From a checkpoint of a small transformer trained on Wikipedia: MLP 384 GELU.
Each number is 500 + 50 x the weight over its row's rms, rounded and kept within 0 to 999. Layers, rows and columns count from 0. Numbers have three digits each. The size before them is the row's rms in percent of the matrix's.

# layer 2 attention output (transposed), 128x96, rms 0.0938, rows 83-111, columns 0-47
089:565445584607504566514487432628481471512490524449551396485529454539504478542485500491534411549541550447409439508533528511620465548478488565468497
055:519478525517504533463489479307492420467447505434493550454464520529490525459456479563522478475525469458620622459459474530444496466507553471442499
070:483474565639502507470468470488474428599479467451539449393493477488591504559541556496481465479512534509496482488531467543599524519500468675497516
091:381516406499484421422524545453499511544521488547433585478503504488459473498489488528420461453472458523552555448467454514442529524571497510502467
054:565492469500492572533540566502499601408564480582499521573430503480431456497524454466474560621464411423423473573530485479459509493440539408520533
085:487535486524455484444486498497506507559578469414532506507510439470551466476471501535478436440507388500582587393422469529485486537544515580476450
073:585541494411449600594489438549546512417424497496550461558476593531540520480442496499575580484518426501480564492551560491513523501501564406451538
072:417561562504445477490472499452540542456616378476435578464489428464600476472485507569514544383509502579546634502461547461596485500532581429537445
052:431458513579537489415473490561472422580494550419553412455486456527500448562568487499559380548493624477484405570505433570555480563519433685539490
077:479430516628506457507475498530468392645441542508504482470555467555472492566548500447514449598490615425414390506526498510547473540476461586493503
074:529485488426545490502553520582509564455508543584474366514517546535431552522549488429560439574501527511384338545556504533495524484483431509550560
051:550534484368554533504374531499510578451551475457453494516529529455543558470481557486564549451492503517575560419442523420454477465495588394454464
051:589541479449451503530549508520523474504491553450535530568566513451488565447537367488596576581522479482518528470575519427453474551398523505387590
063:493493404484381460534558449399553561415500467576415542561558485477502547437446424492481540428498478498522494408506527541417484488584500391491474
055:475548484564517582456433486638500520499501469512497442512498500438620554506520599492523529400422472524516597489545469464540521515589510530510499
054:494437519443554457520597470455495525496516540516475440493440500534359483565490499440468506601547491454425374537453454580543486519480470481568559
045:412559458572474509478467481643560498521590448461532435435509468432611499527499627523462480446561428564390513557433485502554512506523476566536520
046:468466466576414471531491465523460481491438423563448544496521490528508440465416563505359573420494604522537418433536525556593505476616447514541505
053:513524542504482591482458517656484552481501463424548443480493456474543479547512551465527502605509521510488551548528454475653506549496546567487541
050:509510495566500493503511470567462456579467536526552528444555514572530468518486537504482425555522542489493466498512509513583555597525493592463517
077:505532447472499488505522554499537547397548461553452518542451525446470491487500560552526528474412444476435509523508514478449483465498529340560509
093:511447555662473532461458448492497387587462513406573556449553407482538453540485493549508491541499597483516541496515482482586487552487506585463489
085:609545508427528509536482534560547529378511526517533474560548541493557559472496454516589551565490499505431510543545507456432512483407524407458546
075:489436481604519468437443528480491395545524534420548567430574434497524450525503495558539446531505659508513434498479453525537514540469434598492488
074:488562538412466554520498536514534560447537393419527525536408507471562485438476533501477523364509325561584639474461530461487532468502571496501482
062:548548444488445543545530475586509586503535481545509480493426511467431480502483554506382542467498324458404560533446476490459507525517552385531535
062:494448533527431443537477482440480427619443513424503596431573433548508487478476435534436526543561562484570500423474486534547504504506505568443491
074:588514600580548518487467536627466509500592449483494538472508441510538450540553516556512601573446565531425461578529510464603499504425496479542527
091:454523455454445432510495456406502478503428534490524519548494529481528532486419455487412546494576383576579547485500472508401533529453573533493481
# layer 2 attention value, 128x96, rms 0.103, rows 84-111, columns 0-47
053:544570522521549451523538526541482480435569487410445482558535448520513456479506476462468537548402511545559543456579608413508520570381537489505452
061:516415527521541494500445476508480517530481503502478472567542506539445530434447460402567539513527479480423486486479524525456447502437501517510538
072:551487573499522505534612481570460452460495465436488476392474459447440457433508418551488538518468448556600500501558526459471417505459503471523487
049:513581492427406510491551410515605452475508499526576527439495427514548483504487517527517498561437526399486607541485386429481539522627530507484568
069:500455581535503513506563509495435486468509467365466419419500469464437532342523450520503515530501538498600511518561544485464423472442507488513402
055:505577407464474451469500470518521477500463499525486483621481530566571493618511583410433479381538526552501500522518466547552500439548515472500446
062:521368501530607516512509419529428457496523556446516511503526488475432483474511516413551562609535495533563542498532540577465508477449487447469471
045:538467494570467564500445508467604580520463536600479499569574564450464520410487556558504570414491516423415540508450489466478450482466489523468569
063:486432513520493479487470476412424617546485561548525488565497576506429540561516547450521511423537510542441513468440477521447601469534463529519648
060:456535388519392528503409534522583527576473469601520500467470500546541506581487522580544483470493477461383445469423404510562488562526496533488581
042:461553552469521422505488499480558508457503571475500403517464445489526503556518510626371438524536472458622484548487607517504542521475538468464432
047:513606478486486529485514575444449529529502481557456561396531482546518517490543560517449454477554514532547493482501524478500519494535533509549518
059:538476516483520453502578563519372437500505510493534518446438510563452484519463521487398504475494417622549450442547518501617530500521533452489488
049:502454514532420471469480436481503519583471511501494464517537505527519431486519526496437509438604467466523402569414496569464420400590510474471485
053:502502527487499469503522500550542534468522486577533443530426478529501469590402482527562515508395530489390522509518523458508554596471524522459580
045:509390528476534530475429418444524505533443569560510513461465494551448471489500480495561531526552547416463478548486416566451449468487476514468466
045:538366472507501409495473480462492529544473513503617540553465485524456559534453483489524505407489489602451409472472417559496528507570491477496470
053:512507484513498438492446505445537550555496549638463462524556499536541518502467531499492534418502546438434473577412443572406555428504481518499517
048:473523498548499426494410591438519558511420462501465521544523500523572550467530468554546513366537548542392444501479395577390477466452480522586558
059:509500496456469508494486433565500477487519542528584563473479425538598421588503558463485477550427542515566512473485397510440548576559490486392510
073:480449564529528518485468492420355578546493537446487497539556619507500532447520508407516525457526550568468555523477535544410514484470495514542544
067:497564383449451523460375507473537495526522495559510616424474491491564486559551577523495429472512512497489479528462429571510513553493526513454531
054:561438546570567516511398518421415623508485520478494584441590532491464578428538485569487470468466552500441517462485541497435447552433482522519543
065:521537493542507516501566468500540414465468470458526490491513450453507522449534460530540548581458536405598543510572528508498419476483496473507350
057:481552571463485524497556500504601457477505479511519477537443536551514427574432464487534504547561578473498583584563401503502481476578488499478490
051:541449496528622457515526577438328511504494477467517523464480487530443592450440456480512524483474519588511456486555565512438549541410492509588567
072:436454475482483525478435410452604555557499508548488550517537467435555534520465486430528477514596564430442514552423438563433503500525521517476599
078:547550546431602543518601566553451436436503482489490499403420494522445485456507492537412487538462464568527480519588513473535416512536529468496474